{"d_model": 160, "n_kv_head": 5, "activation": "geglu", "norm": "layernorm", "bias": "qkv", "tie_embeddings": true, "init_std_qkv": 0.0344, "init_std_up": 0.0344, "beta1": 0.9, "grad_clip": 2.0, "schedule": "wsd", "decay_fraction": 0.551, "batch_tokens": 65536, "train_tokens": 530400000, "dataset": "wikipedia_en"}
Each number is 128 + 32 x the weight over its row's rms, rounded and kept within 0 to 255. Layers, rows and columns count from 0. The size above them is the row's rms in percent of the matrix's.

# layer 7 attention output (transposed), 160x160, rms 0.148, rows 135-156, columns 0-159
size [127 126 120 126 122 120 114 119 134 119 114 116 124 128 124 114 118 130 119 119 122 122]
[[157 139 154  99 162 137 106 132 166 159 123  76 103 152  67 152 155 207 135 108 112 102 102 105 156 159 100 126 127 102 116 141 116 116 103 196 132 151 132 143 111 142 190 136 129  46 156 143 160 126 122  97 128  93 135  99 140 106 164  81 131 128 140 117 159 124 135 116 155  80  60 124 123 174  59 139  72 132 137  97  80 164 169 157 195 191  79 137 192 132 164 100 115 136 149 105 167 116 133 199 100 163 137 176  72 104 102 123  67 112 104 167 128 101 123 148  43 106 141 126  63 139 167 159 110  98 117  99 145 137 114 136 125 106 101 188 140 148 140 138 121 178 128  84 173  71 113 124 181 137  92 150 179 104 138 136 120 112 138 124]
 [108 112 130 114 121 167 139 161  87 160 200 159 141 104 158 140 152 112  79 148  60 153  92 114 199 101  85 126 114 148 139 139  78 148 170 147  80 138 118  93  84  96 126 117 143  76 111  98  70  78 109  82 164  80 141 172 116 100 171 210 160 145 122 119  96  94 156 114  71 142 126 145  81 113 184 155 118 144 130 141 130 144  92 126 199 147 138  98 116 163 181 111  83 142 187  91 145 142 130 100 149  96 175 137 139 162 114 109 115 185 138 123 144 170 102 158 132 114 125 109 141 126 132  91  28 156 120 110 146 213 131 154 126  66 116 112 118 100  92 146 139 170 137 150 145 128 140 131 204 134 126 149 116  87 144  75 132 132 120 138]
 [139 111 112 144 155 130 127 169  90  81 123  66 171 122 134 105 140 185  94 127 131  75 134  92 155  92 132 127 145 113  94  49 146 123 142 180 161 133 111 145 161 187  93 117 108 104  86 120 137 135 114  96  75 118  63 141 108 166 154 108 107 180 119 123 133 127 136 111 141 147 143 159  88 171 168  91 169 153 140 172 167 137 255  81  38 180 106  84 128 101 108 123 119 127 110 147 150 114 139 157  92 169 106 168 182 144 147 127 119 101 119 149  81 175 124 132  98  68 134 120 134 129 118 116 145  94 131  80  89 145 144 127 142 144 102 149 134 152 169 154 120  81 139  65 158 135 128 161 170 147 165 123 151 147 184 116 148  91 104  96]
 [164 141  92  95  92 129  95 119 131 115  94   0 143  99 136 115 156 123 122 157 131 171  91 191 154 135 114 123 119 155 153 134  99 133 134 142 141 105 121 113 171 107 131 114  53 128 121 137 130 138  72 152 141 120 152 158 107 124 151 141 139 131 117 109 115 107 139 172 156  94  67 137 137 174 160 109  83 129 144 103 164  96 255 124  89 137 139 130  94 107 121 168 130 146 132 175 135 150 108 125 122 106  80 177 140 130 141 145 137 117 152 169 144 104  93 116 109 109 158 138 138 103 169 135  97 128 170  94 129 123  94 175  88 141 152 121 115 117 139 104 162 158 160 170 112 119 136  86 120 124 115 162 130 155 116 121 136 133  94 105]
 [142 149 104 138 108 119  84 120 170 151 102  82  99 170 148 146  85 134 146 145  96  93 129  91  89  92  63 146  57 243 133  97 113 117 108 135  88  92 144 155 170 133 143 151 114 157 123 178  47 102 111 104 140 130  88 198 106 106 115 119 148 110 134 127  75 161 151 102 147 178  80  90  99 107 104 193 153  82 114 133 145 133 204 126  89 129 129 129 153 155 114 117 158 139 167  88 124 117 105 127 149 158 151 102 121 158 110 149 148  84 130 153 104 163 107 130 101  76 122  98 144 121 147 150  62 173  92 105  88 139 145 163 151 192 125 100 120 133 102 165 113 195 157 151 134 133 159 137 147 111 105  97 156 210 142 173 174 138 143 156]
 [ 94 147 109 114 141 144  89 126 138 155 135 165 119 115 132 203  89 114 167 103 180 137 175 146 174 168 130 123 113 147 168 123 170  99  76  88 151 175 162 141 147 101  78 132 162 199 206 131  86  94 164 145 113  39 118 106 131  85 120 154 151 162 154  70 125  82 179 119  77 100  87 103 115 180 129  68 171  94 105 146 134  82  53 148  89 163 105 141 144 127 141 155 148 130  93  98 124 166 153 152 144  74 126 123 161 113  93 132 150 137 116 136 131 188 112 124  57 118 115 164 119 141 135 160 166  92 128 133 142 167 179 109 145 127 168 109 159 153  90  85 146 115 114 137 123 126  70 141 135 116  92 147  72 120 119 131  98 128 192 176]
 [198 167  72  56 116 121 149 124 193 145 132 106  67  80 162 164  89 130 143 198 124  92 137 166 136 112 102 116 140 120 167  98 117 104 137 152 133 138 142  66 112  86 152 105  89 166 178 156 101 169 157 160  75 110  45 151 138  72 140 157 115 221 199 148 117 111 110 168 149 142 137 173 180 103 133 150 158 154 159  87 113 152 128  85 144 143 135 154 129 130 174 117 119 125 111 110 133 157 121  89 121 125 123 183 152  98 153 142 123 103 107 100 105 103 115  89 107 159 103 106 159 127  63  88 149 121 108 139 102 146 144 167 101 174  81 110 155 111 121 159  97 140  96 108 118 154 120  91  98 160 176 107 146  86 131  91 113 104  54 168]
 [150  67 109 140  65 127 144  98 133 118 152 139 150 130 153 107 141 131 121 168  87 116 138 131 100  96 113 193 121  89 143 138 150 154  98 106  78 119  79 173  81 144 142 122 101 151 160  70 153 114 117 128 124 199 123 138 133  92 158 145 164 187 100 121 178  91 118 115  71 134 148 151 147 175 146  98 100 124 131 150 110 103 104 105 137 130  99 162 143 120 126 138 134 175 142 118  91  90 117 131 199 109 136 164 171 117 136  50 174 126 119 168 160 123  63 171 108 115 140  95 113 118 130 196 146  76 163 167 115 158 111 141 166 184  34 125 139 124 184 144 172 133 116 103 142 125 131  90  94  48 132  99 152  62  98 201 148 136 179 147]
 [130  90 186 115 123 113 135  99 167 132  95 174  88 154 123 122 120 100 163 132 193 187 165 136 114 145 208 112 138 154 162 107 131 115  76 131 119 162 133 116  89 139 156 137 184  91  77 108  85 118  55 141 163 163 134 108  90 120 146  90 161 183 168 104 125 112 141 116 111 139 113 172 130 141 148 183 120 179 135 176  55 110  52 134 147 114 130  96 136  75 151  70 152 131 128 154 164 137 100 130 141 116 106 112 176  97  95 104  93 117 167 124 136 133  71 114 164 156 141 145 113 161 130  94 179 179 179  81 106 133 150 146 157 115 104 132 108 182 118 136 152 101 181 121 163 119 164 105 110  58 152 109  99 159 175 104 157  45 112  99]
 [ 92 119  72 192 166  88 104 131 122 153  83 137 124 107 146 188 153 106 149 138  85 114 137 120 138 118 120  98 140 141 162 148  77 102  77 144 188 128 124  96 173  96 157 126 165  40 164 165 133  91 118 107 170 159  44 149 143  56 123  99 124  77 121 122  87 118 108 129 136 100 132 132 103  94  69 111 144 145 127 119 114 183  96 193 181 102 120 144 105  84 136 165 136 122 116 137  78 134 174 130  81 133 179 163 178 137 166  95 154 112 177 108 106 107 122 176 163 130 142 158 148 160 151 136 200 162 139 106 159 146  87  89  98 145 162 138 192 141 155 138 140  98 109 144 166 117 144 171 163 180 113  77 114 130 157 128 108 104  65 132]
 [150 143 107 118 160  90  85 102 106 106 171 163 101 117 148 142 132 141 131  70 137 159 131 190 132 136 124  86 100 100  34 191 154  86 152 102  91 177 170 130 170 138 196 137  91 154 106 126 113  93  97 149 128 148  89 180 138 159 116 143 141  97 114 131 160 101 111  63  84  84  83 128  80 162 148  88 130 143 135 130 129  52  82 126 191  78 147  99 125 148 128 121  64 128 118 160 172 158 196  96 143 104 129 141 111 100 157  95 114 155 146  62 195 164 116 136 112  78 121 128 108 109 131 105 141 159 165  91  96 111 141 168 134 175  85 140 154 158 164 156 134  75 118 105 128  87 153 167 147 164 162 111 151 170 125 116 132 143 185 111]
 [143 120 173 181 142 141 139  92  62 145  97 236 141 128  95 111 150 131 101 158 144 147 131 126 129 162  97 175 148 109 124 118 162 117 163 116 132 114  99 141 116  83 147 184 168 109  85 124 109 136 127 128 127  70 129 109 109 158 140 114 164 164 172 128 173 141 141  98  91 141  96 135 133 116 104 129 165  58 117 146 115 119   0 179 114 118  98 135 133 116 123 135 119 110 122  49  71 177 124 125 165 142 150 159 109 150 140 145 127 178 130 122 123  99 110  89 136 125 113 135 151 146 163 133 153 128 110 114  80  98 140 129  67 163 171 154 163 166  87 168 164 180 151 130 135  93  98  99  50 158 148 131 184 100 138 106 119 151  80  92]
 [166  89  96 135 132 150 120 138 176 171 149 208 144 125 137  80 122  62  89  93 113 180 171 119 171  82 140 121 114 140 122 101 162 100 124  90 135 163 145 111  89 126 212 146 141 110 160 179 122 175 127 132 138 100 156 119  98 142 149 109 101 121  69 170 166 180 130 102 178 150  65 102 127 189 123 109 111 146 107  99 184 151  20 175 150 130 125 156 124 141 110 129 102  86 112  79 127 122 142 170 144 165  99  92 175 156 129 102 110 119  77 114 112 146 157 179 147 123  81  73 143  96  69 132 125 133 146 119 114 154 132  94  77 156 163 129 116 181 187 136 108 102 125  98 108 115 126 119 112 123  80 130 112 146  55 147 140 160  93 153]
 [186 117 149 145 123 140  89  84 135  75 106 166 102   5 123 120 132 114 157 117 149  89 151 117  94 107  97 171 122 145 147 148 137 180 119 174 140 167 178 158 101 147 158 122 162  84 124 138  98 123 106  68  46 153 159  87  93 159 143 179  56 169  96 152 113 133 165 144 128 159 121 130  88  82  86 117 113 159  92 113 155 188  79 131 142 186 128  93 121 134 175 125 123  85 139 120 122 171  85 133 157  96 156 101 115  67 144  98 110 160 175 108 172 183 137 138  79 155 102 132 122 167 157 128 123  69 117 134 142 108 173 132 151 142 115 139 110 110  88 110 146 136  88 124 114 163 120  94 149 132 205 137 109 163  83 128 175 127 101 122]
 [111 146 129 124 132 120 104  89 139 105 177 122  89 119 144 114 132 154 118 135 165 139  92 109 145 119 178 134 154 151  84 114 109  94 126 108 156 165 155  94  99 161 119 146 132 179 117 121  91 144 124 119  77 160 153  91  83 153 136 119 129 104 124 149 121 127 119 175 131  73 125  83 107 170 157 133 152 177 107 168 130 113 119 102 116  89  91 216 112 181 116 144 129 136 108 138  98 153 114 165 114 147 145 136 108 128 138 119 109 140 152 161 139 148 130 208 163 149  81 128  59  76 158  69 193  68  79 112  91 135  95 122 116  87  78 110 215 110 158  56 119 231  96 187 134 143 128 152 102  68 188  99 178 134 163 112 124 144 130 175]
 [134 128 104 179  85 193 156 129 102 146 150  54 113 117 138 109 149 144 175 129 100 144  40 151 133 150 119 134 127 118 161 162 130 122 120 127 124 139 145 143 100 108 152  73 149  81 103 131 106 129  75 110 111  54 162  95 138 151 148 133 125 138 115 118  79 146 190  91 142 117 116 138 158 157  81 122 130 148 140 128 100  83 255 124 108 149 152 165 168  63  73 105 148 119  60 137 109 128  79  73 101 127 141 181 195 157 111 164 120 139 106 111 148 115 124 167 207 148  95 133 147 138 120  93  85 127  80 141 146 112 133 106 145 127 106 101 181 139 116 157 119 118 156 105  78 139 150 133 131 137 171  82 122 153 153 116 136 113 207 141]
 [ 90 179 142 135 156 133 155 106 154 120  81 126  98 143 114  47 104 174  96 181 158 120 144  69 220 125 154  97 174 131  38 159 110 166 120 117  88 116 124 120 109 157 144 155  95  95 147 131  81 135 132 139 135 160 180 105 172 107  88 116 145 145  86 190 118 135 175 190 107 147  65 121 134  68 137  73 198  93 157 142 136 111 192  95 170 134 118  80 144  85 158 168 114 154  91 131 101 181  87 115 131  60 119 123  96 109 179  96 137 171 118 147 101 111 108 112 121 140 107 193 103 122 145 156 131 134  79 144 154 164 129 154 141 154 116 139  85  97 132 150  78 129 121 126 137 122 102 186 159 104  91 100 151 130 148 122 137 113 128 119]
 [136 109 115  82 142 120 114 143 100  94 128  46 131 140  86 110 127  53 185 154 137 104 101 123 202 160 124 146 111 183 144 100 107 127 136 137 146  74 133 151 106 158 127 147  68 103 148 159 168  99  95 141 150 158 130 112 129 137 136  86 152 107 106 106 144 133  80 114 133  99 125 139 135 131 117  98 115 140 178 138 117 193 237 140  89 114 157 153 165 102 150 129 173 158 142 101 130 105 111 115 177  82  89 142  89 150 134  89 185 173 134 111 130 144 137 153 107  92 101 137 119 113  95 151 156  49  78  91 134 155 197 103 114  86 180 143 154 188 147  78  50 143 131 144  99 127 168 142 110  98 165 174 158 123 153  63 110 136 166 111]
 [148 103  98 142  96 116 143 174 138 180 100 167 128  81 147 114 173 134 170 138 125 122 177 140 114 110 126 122 118 132 177 122  75  95  84 124 117 161 135 166 128 190 148 107 158 118 113 117 113 172 124 156  70 164 117 110 157 118 152 153 138 161 185 163 127 122  81 103 176 113 125 104  76  92 161  60 163  95 137 134 145  97   9 137 167 152 133 118 116 190 113 160 174 111 130 124 179 121 110 102 120 159 139 136 125 168 125  74 165 155 134 115  92  71 155 138  97 130 121 186 156 100 120 122 120 135 203 104 119 122  92 123  76 105 114 159 107 101 113 130 150 172 142 122 147 109 106 165  74 109 112 161  90 192  95  37 137 115 178  79]
 [119 148 118 171 182 137 104 119 102 140 139 133 135 171 136 107 179 131 188 153  57 153 128  95 176  93 185 111  75 108 108 147 166 119 159 101 189  60 166 143  70  78 146 116 148 149 142 128 133 109 173 133  86 152 114 106 126 183  92 190 156 153 115 115 137 108  89 119 100  98 171  92 101 133  74 131 161 142 194 153 192 151 128 128 122 128 128  63 109 110 120 157 132 131 102 126 170 138 155 111 110 143 126 124 141 110 149 184 197  91 175 110  93 114  57  90  89 173 107  71 129 109 152  59  94 137 150 112 171 110 105 126 160 191 170 133  99 128 120  96  93 146 100 140 189 108 132 114 138 123  71  69 116 115 115 121 146 153 137 117]
 [102 138 105 171 101  87 133 118 176 123  86 211 184 142 112  74  93 152 124 140 129 194 135 120 153 138 118 109  47 110 203 169  83 135 174 161 109 116 127 156 113  82 113 197 141 103 110 143 161 190 155 117 169  84  71 154 155 171 121 106 116 106 165 183 158  96 119 132 137 128 119 114 171  81 148  94 104 147 101  96  83 104   0 139 102 167 135 154 182 149 109 152 108 112 142 136 108 139  95 133 134 126 136 137 136 147  74 125 118 109 151 126 158 176 147 117 148 118 119 172  99 106 114 158 160 151 101 167 117 146 126 134 173 156 131 139 124 126 140  57  52 126 138 105 149  96 157  97 114 128 118 107 120 132 152  80 139 112 144 150]
 [102 121 143 151 112 119 121 127 152  86 141 172  44  67 112 110 168  87  94 125 144 112  98 116 103 159 146 113 164 128 151  92  73 154 143 164 147 161 140 130 139 127 137 123 121 153 109 147 187 154 210 167 162 131 118 104 123  93  72 150  95 120 157 104 166 163 141  96  97 127 121 108 145 155 144 126 106 147 144  87  95 117  63 128 105 145  98 139 146 103 173 112 104  79 118 143 147  99  84 157 159  43 135 130 149 148 184 107 137 153  89 129 137 208  71 109 178 100 133  90 100  76 154  97 141 159 144 134 129  57  69 146  87 115 110 101 110 190  90 153  93 211 129 138 147 136  93 191 161 178 135  85 100 125 139 104 130 106 156  99]]
# layer 7 attention value, 160x160, rms 0.147, rows 136-156, columns 0-159
size [126 126 125 124 122 116 121 127 120 115 122 128 122 121 123 128 132 123 121 125 120]
[[137  91 151 119 116 164 131 114  87 168 204 136 134 105 160 136 153 112  85 148  60 115 117 102 204  87 116 140 101 119 120 130  43 172 175 127  88 168  99  91  94 142 138  91 108  92  99  85  70  69 102  95 164  82 159 160 102  75 176 218 150 167 143 142 118 136 143  97 127 169 124 135  92  97 154 151 141 130 132 142 123 167 132 129 157 119 109  90 115 138 119  84  79 100 179 111 123 133 122  96 134  93 173 137 119 146 124 113 140 174 168 176 137 166  99 155 118 155 102 130 151 112 132  90  89 166 144 104 171 202 121 127 119  81 128 150 145  92 112 166 147 178 125 124 120 125 165 154 198 155 117 184 107  81 145  77 168 165 117 126]
 [144 121 141 138 195 131 136 166  77 103 144 144 162 135 112  94 152 153 112  97 136 107 120  83 131 148 176  99 114 146  95  57 105  93 150 177 192 164  98 138 132 154 128 129 139 130  61 114 123 147  99 117  35 129  59 145  85 174 144 127 110 133  93  86 119 104 173  72 144 149 170 134 123 168 158  90 177 143 103 133 148  88 142  89  65 184 139  67 126 131 149 157 133 112  56 102 137  94 135 172 116 153 107 167 204 143 123  97  99 151 101 144  78 162 155 159  95 139 130  95 109 127  80 127 127 119 154 102  67 163 152 140 142 159 106 115 101 138 168 162  82  65 132  94 160 106 176 143 165 118 143  91 145 126 133 183 131  81 141 106]
 [135 118 104  93  94 121 121 129 106 158 150 146 102 133 143  98 110 132 177  95 143 212 103 181 140 130 135 123  82 105 175 122  99 114 131 169 148 104 166 108 161  80 178  78 139 159  96 125 122 119  73 134 104 111 155 186 143 169 112 152 140  91 102 132  98  62 167 160 154 110  71 148 146 165 200 124 101 135 127  53 157  78 156 138 162 157 115 145  98  93 112 208 113 115 122 184 117 111 143 114 137  94  78 137 122 136 125 137 123 144 146 182 120 115 162  86 128 133 122  84 131  98 158 170 133 147 158  43 121 122  71 176  67 143 129 157 121 157 161 117 106 127 130 112 117 121  90  19  84 119 118 150  78 142  84 128 137 106  75 119]
 [168 177 102 118 101  82  60 127 142 149 125 148 102 197 142 136  99 148 193 128  75 111 131  81  83 150  64 150  85 157 129 102 115  66 113 135 117 122 133 164 136  94 128 125 125 152 105 151  52  78 112  83 148  97  94 201 155  90 119 135 126 101 178 115 108  81 170  73 149 163  58 124 101  77 116 203 132  96 132 133 144 168 133 176 144 122  99 142 155 178 166 140 144 144 191  71 144 140 119 147 160 150 150  86 139 143  66 138 126 103 100 158 108 110 146 161 102  79 139 119 169 145 125 188  83 132  88 117  99 121 132 119 133 188 135 109 120  80 152 146 137 180 116 122 149 140 147 127 161 112 118  99 126 187 110 184 146 143 116 146]
 [124 171 107 129 128 113 101 117 107 146 152 126 116 128 180 171 105 130 131 142 193  96 139 127 187 159 128 151 115 146 197 189 135 143  62  70 166 140 171 129 182 156 108 122 146 188 183 136 110 149 131 146 100  44 127  83 140  36 164 114 167 162 129  96 100 128 183  83  72 101  70  86 107 199  91  67 154  94  80 102 136 109 123 128 115 142 127  88 138 135 154 184 130 129  95 108 123 194 127 130 120  92 139 106 178 120 139 118 149 164  84 134 138 175 106 115  83 122 122 164 105 103 124 133 131 107 116 145 113 149 149 167 116  90 172 125 135 116  79 102 191 156 142 156 118 180 100 141 117 135  87 132  93 108 132 112  97 128 187 142]
 [142 156 110  85 127 122 160 137 153 168 134 103 100  95 201 153  77 140 164 201 141  99 127 144 135 109 104  98 152  96 158  64  96  98 149 155 172 183 128  79 139 107 120 118 135 137 138 154 117 176 135 113  84 118  16 176 162  50 111 172 101 199 177 135 138 109 121 222 161 113 152 133 214  96  81 160 147 159 134  75 122 162 121 127 135 178 142 162 132  86 102 145  82  99 101  97 145 152 130 126 175 144 142 158 167 106 104 173 132 120  99 116 119 135 151  88 124 162 118 108 144 118  98  90 141 132 113 124 100 133 117 133 124 178 109 102 134 109 134 134 126 173 105 102 170 149 112 102 106 169 141  98 121 103 117  80 111 104  59 142]
 [129  71 112 130  86 144 141  95 148 142 121 125 141 119 169 121 127 141  88 117 127 130 146 141  45  80 130 146 135 111 161 106 114 157  75 125 119 121  91 139  89 136 149 113 123 116 167  84 147  80 112 155 111 218 172 149 153 118 147 169 189 149 108  87 149 125 127 120  73 138 116 136 167 166 108 104 115 135 137 141 118  85 125 145 157 141 134 151 117 116 107 120 112  93 140  94 110 114 117  96 147  88  96 158 189 120  89  48 138 140 113 154 153 106 104 168  98 155 161 116 144  60 134 203 116  98 126 159 154 174 163 120 142 161  69 134 177 109 191 120 190 140  99 132 160 148  85 116 104  38 113  71 203 100 122 216 104 152 166 150]
 [136  78 144 104 141  95 106  85 158 140  79 109 115 141 111 130 133  95 132 130 184 176 148 202 139 143 209 114 135 142 183  96 121  94  75 135 138 159 153 124 135 166 144 132 113  89  95  82  67 133  85 134 162 160 127 115  85 132 129  86 177 192 147 134 111 112 107 132  81 141  92 143 110 136 139 174  86 185 120 165  75 176 121 175 174  85 152  76 126  72 154  98 125 128 133 157 142 140 128 156 152 111 134 104 204  89 106  98 122  89 150 108 147 100  68 156 144 125 169 157 114 153 119  47 175 182 189 137 108 134 138 143 160 120 132 111 128 117 107 124 134 152 155 149 189 140 152  95 129  84 155 109  80 160 162 138 156  78 127  67]
 [ 78 104 101 186 142 115 157 141  89 120  74 126 142 116 115 161 125 114 157  95  45 106 141 134 119 153 133 105 153 119 161 148  81 107  69 147 221 123 124  84 195 122 142  95 141  43 155 169 150 140 116 115 136 141  84 116 131  62 128  93 134  55 135 126  94 158 143 107 143 113 125 135 102  70  81  96 132 140 138 101 109 189 124 161 214 145  92 159 138 116 100 149 132 120  92 147 113 176 146 136  79 180 148 136 153 126 133 118 146 140 148 111 119 113 126 169 151 153 130 114 144 146 135 156 189 174 132 124 133 135  75  83 128 108 125 140 198 181 160 112 121 127 135 151 137  92 138 197 204 159 126  68 112 134 161  97 104 100  87 166]
 [131 169 109 139 140 110  82 100  86 107 141 120  94  86 180 138  90 130 107 120 121 185 130 139 145 116 126 117 114 121  53 183 151 120 176 111  93 138 156 150 132 131 173  94  66 146 129 133  79  93 103 146 147 134  82 176 147 151 162 161 125 110 111 140 165 122 128  79  63  83  89 146  79 133 145  55 151 141 128 142 127  29 121 104 195 119 159 121 131 140 100 127  82 126 101 104 178 191 171  65 138 155 110 145 104 113 159 115 106 186 102  90 198 116  66 179  95  87 116 132 105 105 119  93 120 153 172 126 124 108 123 153 139 162  78 167 139 174 158 124  95 119  99 106 166  93 140 167 127 175 136 132 164 195 130 125 143 137 167 124]
 [ 94 154 147 110 200 125 145  83  21 101  66 129 180 102  66 126 170  74 124 167 138 112 140 144 144 167  92 186 112 113 143 117 153 136 128  98 156 119 112 194 102  99  97 162  94 149 137  92 119 143 109 126 164  71 162 117 126 149 124 120 174 153 132 129 151 191 187 127 128 113  48 152 136  77  45 133 124  33 115 123 130 151 116 136  97 147 132 119 128 127 109 123 149 143 121  85 107 117 125 148 163 161 108 141 134 165 117 133 112 150 177  91 143  87 116 138 117 144 101 141 121 156  91 126 110 136 115 167 109 128 142  94  78 143 194 135 195 137  75 150 169 213 133 123 151 104 104 110  82 146 131 141 171 101 139 126 125 126  74 105]
 [176  87  84 126 144 123 131 161 212 167 131 120 128  88 179 101 135 107  22 175  98 138 122 142 187  59 141 149 117 159 125 115 124  55 136  77 153 126 109 137  95 157 138 152  53 123 156 155 132 123 144 118 138  74 165  66 135  92 137  93 104 114  83 148 169 170 125  71 189 112  43 135 113 160 109 103 126 146 138 109 147 176 121 176 120 120 135 170 127 123  55 132 132 153 106 149 158 139 126 200 113 192  86 124 167 140 137 124 117  77  95 135  87 145 125 191  87 151 147 118 160 111  79 121 105 100 127 154 160 143 143 111 110 134 187 117  96 156 183 128 114  96 134 122 135 111 118 101 129 142 138 152 141 138 114 114 132 180 120 127]
 [183 135 155 129 134 180  72  98 164  95 115 133 152  46  92 137 134 135 205 162 155  79 131 141  99 117  78 187 150  87 158 128 136 198 122 169 130 159 148 164 101 214 122 131 111  74 103 134 124 140 129  60  58 155 138 103 113 149 138 157  91 193  85 143 129 125 152 120 126 159  90 149  97 101  58  92  86 162 127  91  86 209 129 128 156 186 116 121 122 151 158 133 112 137  90 145 113 185  84  90 172 103 124 122  98 103 137 105 105 132 139  99 137 182 131 133  94 148 121  82 118 177 147 135  85 101 126 141 165 137 159 141 161 143 111 118 129 102  91 106 136 145 124 123  94 122 133  92 170 116 180 134 113 179  90 138 176 147 131 101]
 [106 129 150 137 139  94 111  88 117 147 144 128  98 120 111  86 129 157 106 155 161 115 126 131 179  95 142 191 130 118 102 105 104  62 141 126 107 150 152 102 117 149 136 156 147 194 123 125  89 156 182  95  86 131 145  96  79 160 114 123 132 111  84 158 113 122 140 185 133  56  91 131 118 178 123 133 150 190 160 157 136 133 135  97 129  74 104 193 118 201 117 120 124 129  79 106  81 132 122 188 127 151 169 140  74 114 106  86 138 150 151 171 160 183  78 181 157 108 122 132 119 100 150  90 135  78 125 144  92 115 109 120 110 121  78 132 180 129 184  74 120 213 144 167 104 133 131 120 109  58 187  64 204 115 155 115 105 107 117 152]
 [160 123 135 196  59 195 170 140 105 160 188 129  96 165 158 104 107 143 179 105 146 164 117 123 136 179 132 118 112 118 160 171 137 104 116 136 114 116 131 139  66  61 147  83 164  95 132 136 103 115  59  83  96  86 147 150 108 180 118 179 121 116 107 126 150  77 171  55 123 127 167 125 136 149 133 119 166 146 129 127 133 104 128 152  69 127 137 151 138  66 124 134 144 122  23 136  92 130 123 120 117 142 150 124 175 129  83 161 117 124 199  82 104 136 163 162 176 130 106 185 148 142 120 102 110 142 103 100 155 105 161  74 180 142 101  99 190 145  95 106 147 104 142 126 115 137  91 100  91  80 163 105 123 157 124  76 157  81 153 145]
 [ 87 197 161 121 154 127 133 121 162 109 120 144  78 126 103  75  78 147 134 139 128 119 121 123 219 139 137  91 158 110  45 136  81 172 115 144 109 120 123  88 108 121 161 153  82 127 156 109  77  97 113 151 124 181 206 146 162 149 103 122 141 153  85 159 129 143 160 207 143 123  77 134 142  60 127 100 189  76 163 144 134  97 133 103 163 118 103  98 121  73 196 175 121 132 102 128 149 133 118 156 129  72 144 104 107 113 180  97 147 143 135 119 112 124 119 108 135 154 117 203  97 123 109 158 155 141  45 125 164 150 136 141 125 182 145 117  83  90 130 143  76 106 112 110 140 149 121 176 213  72 119  97 124 136 123 117 144 102 140 132]
 [122 110 133 129 131 150 108 152 104 113 168 130  56 136  48 138 117  79 199 181 146 147 133 104 175 181 146 125 106  94 136 114  87 117 111 129 149 145 134 144  98 148 163 120 113 116 123 149 225 117  91 139 161 152  87 137 156 163 113 105 117  99 118  93  99 106 101  93 127 136 126 129 159 175 121 122 113 115 149 159 100 174 134 124 136 111 129 147 172 106 149 173 140 122 143  98 137  88 126 136 158  77  90 134  81 165  93  70 158 132 121 140 126 161 166 145 159  97  85 147 129 144  85 122 164  49 116  73 161 150 205 138  94 152 164 163 148 200 189  81  34 129 126 113 116 147 148 142 101  83 142 168 158  97 117  62 106 110 185 114]
 [109  74  93 143 126 103 149 169 167 176  86 129 137  83 125 100 166  98 186 123 136 144 126 162  92 119 137 135 164 175 145 105  97  92  51 120 105 142 137 128 117 202 145 125 169 112 155 135 121 163  88 146  65 132 109 101 121  97 154 161 127 157 174 165 157 119  99 160 207  97 101 121  96  75 156  66 164 100 142 146 127  92 128 106 144 161 124 114 123 201 118 119 150 169 147  82 157 126  89  91 112 123 135 170 107 154 117  94 157 132 138 112 122 112 130 101 111 112 136 150 165  85 132 108 119 142 191  94 129 140 128 134  48 122 133 111 155  86 105 125 141 152 148 136 133 107 104 178  84  71  89 175  74 216 171  67 120 160 195 111]
 [112 132 132 133 176 160 105 183 114 124 119 145 150 130 126 106 193 129 190 129  76 124 111  81 197  77 165 127 109 163 124 152 174 126 157  87 171 115 175 147 107 125  91 118 142 169 132 155 145 120 140 114  79 174 105 145 109 147 120 149 185 116 102 145 109 104 100 151  84 119 180 101 102 132  29  72 166 145 167 129 164 224 127 154 101  98 110  35  95 138 129 113 123 137 128 171 159 130 153  55 122 114 137 138 111 117 110 197 204 115 103 131 144  55  95 107 104 126 107  84 116 103 102 124  96 159 148 141 189 156 133 118 144 148 189 112 143 107 127 120  88 134 121 156 165 116 105 121 139 125 103  60 144 116 131 110 100 120 136 120]
 [112 188  88 144  94 103 141 106 162 130  43 121 216 148 103  69  86 143 117 137 126 166 125 128 171 114 119 157  55 129 236 159  65 187 185 118  80 118 109 133 107 128 146 186 150 111 128 129 154 159 124 128 196  82  94 164 144 133 143  83 130 126 157 158 154 141 107 114 137 143 122  86 168 102 145 102 109 124  96  71  93 120 116 126  88 161 127 138 171 183  85 119 117 127 156 157 173 121 118 152 131  85 127 171 108 170  73 106 123 111 119 111 131 176 100 111 121 146  93 194 109  97  99 123 123 141 121 170 155 150 120 126 164 127 153 115  99 162 121  79  35 144 167 114 143 113 109 125 132 131 104  80 129 160 165 119 161 135 126 149]
 [104 129 180 114 132  68 144 128 120 128 125 142  63 113 106 102 194  64 122 112 141 133 123 126  96 144 110  94 163 107  93  98  93 175 185 121 107 136 121 138 128 131 114 108 142 148 137 148 177 144 173 152 132 117 143  59 123  70  93 141 108 113 157 137 165  89 151  60  90 135 110  98 127 154 123 166 163 163 173 136  85 123 122 167 107 139 127 117 122 106 148 105 148 108 116 208 138 115  88 184 147  45 115 153 146 124 164 114 115 147 125 123 136 218  70 119 141 117 133  80 131  91 173 110 109 135 113 157 162  63 104 153  84 107 120 118 116 181  82 143 118 210 189 127 165 109  94 175 134 207 122  64 145 137 161  99 141 124 142 103]]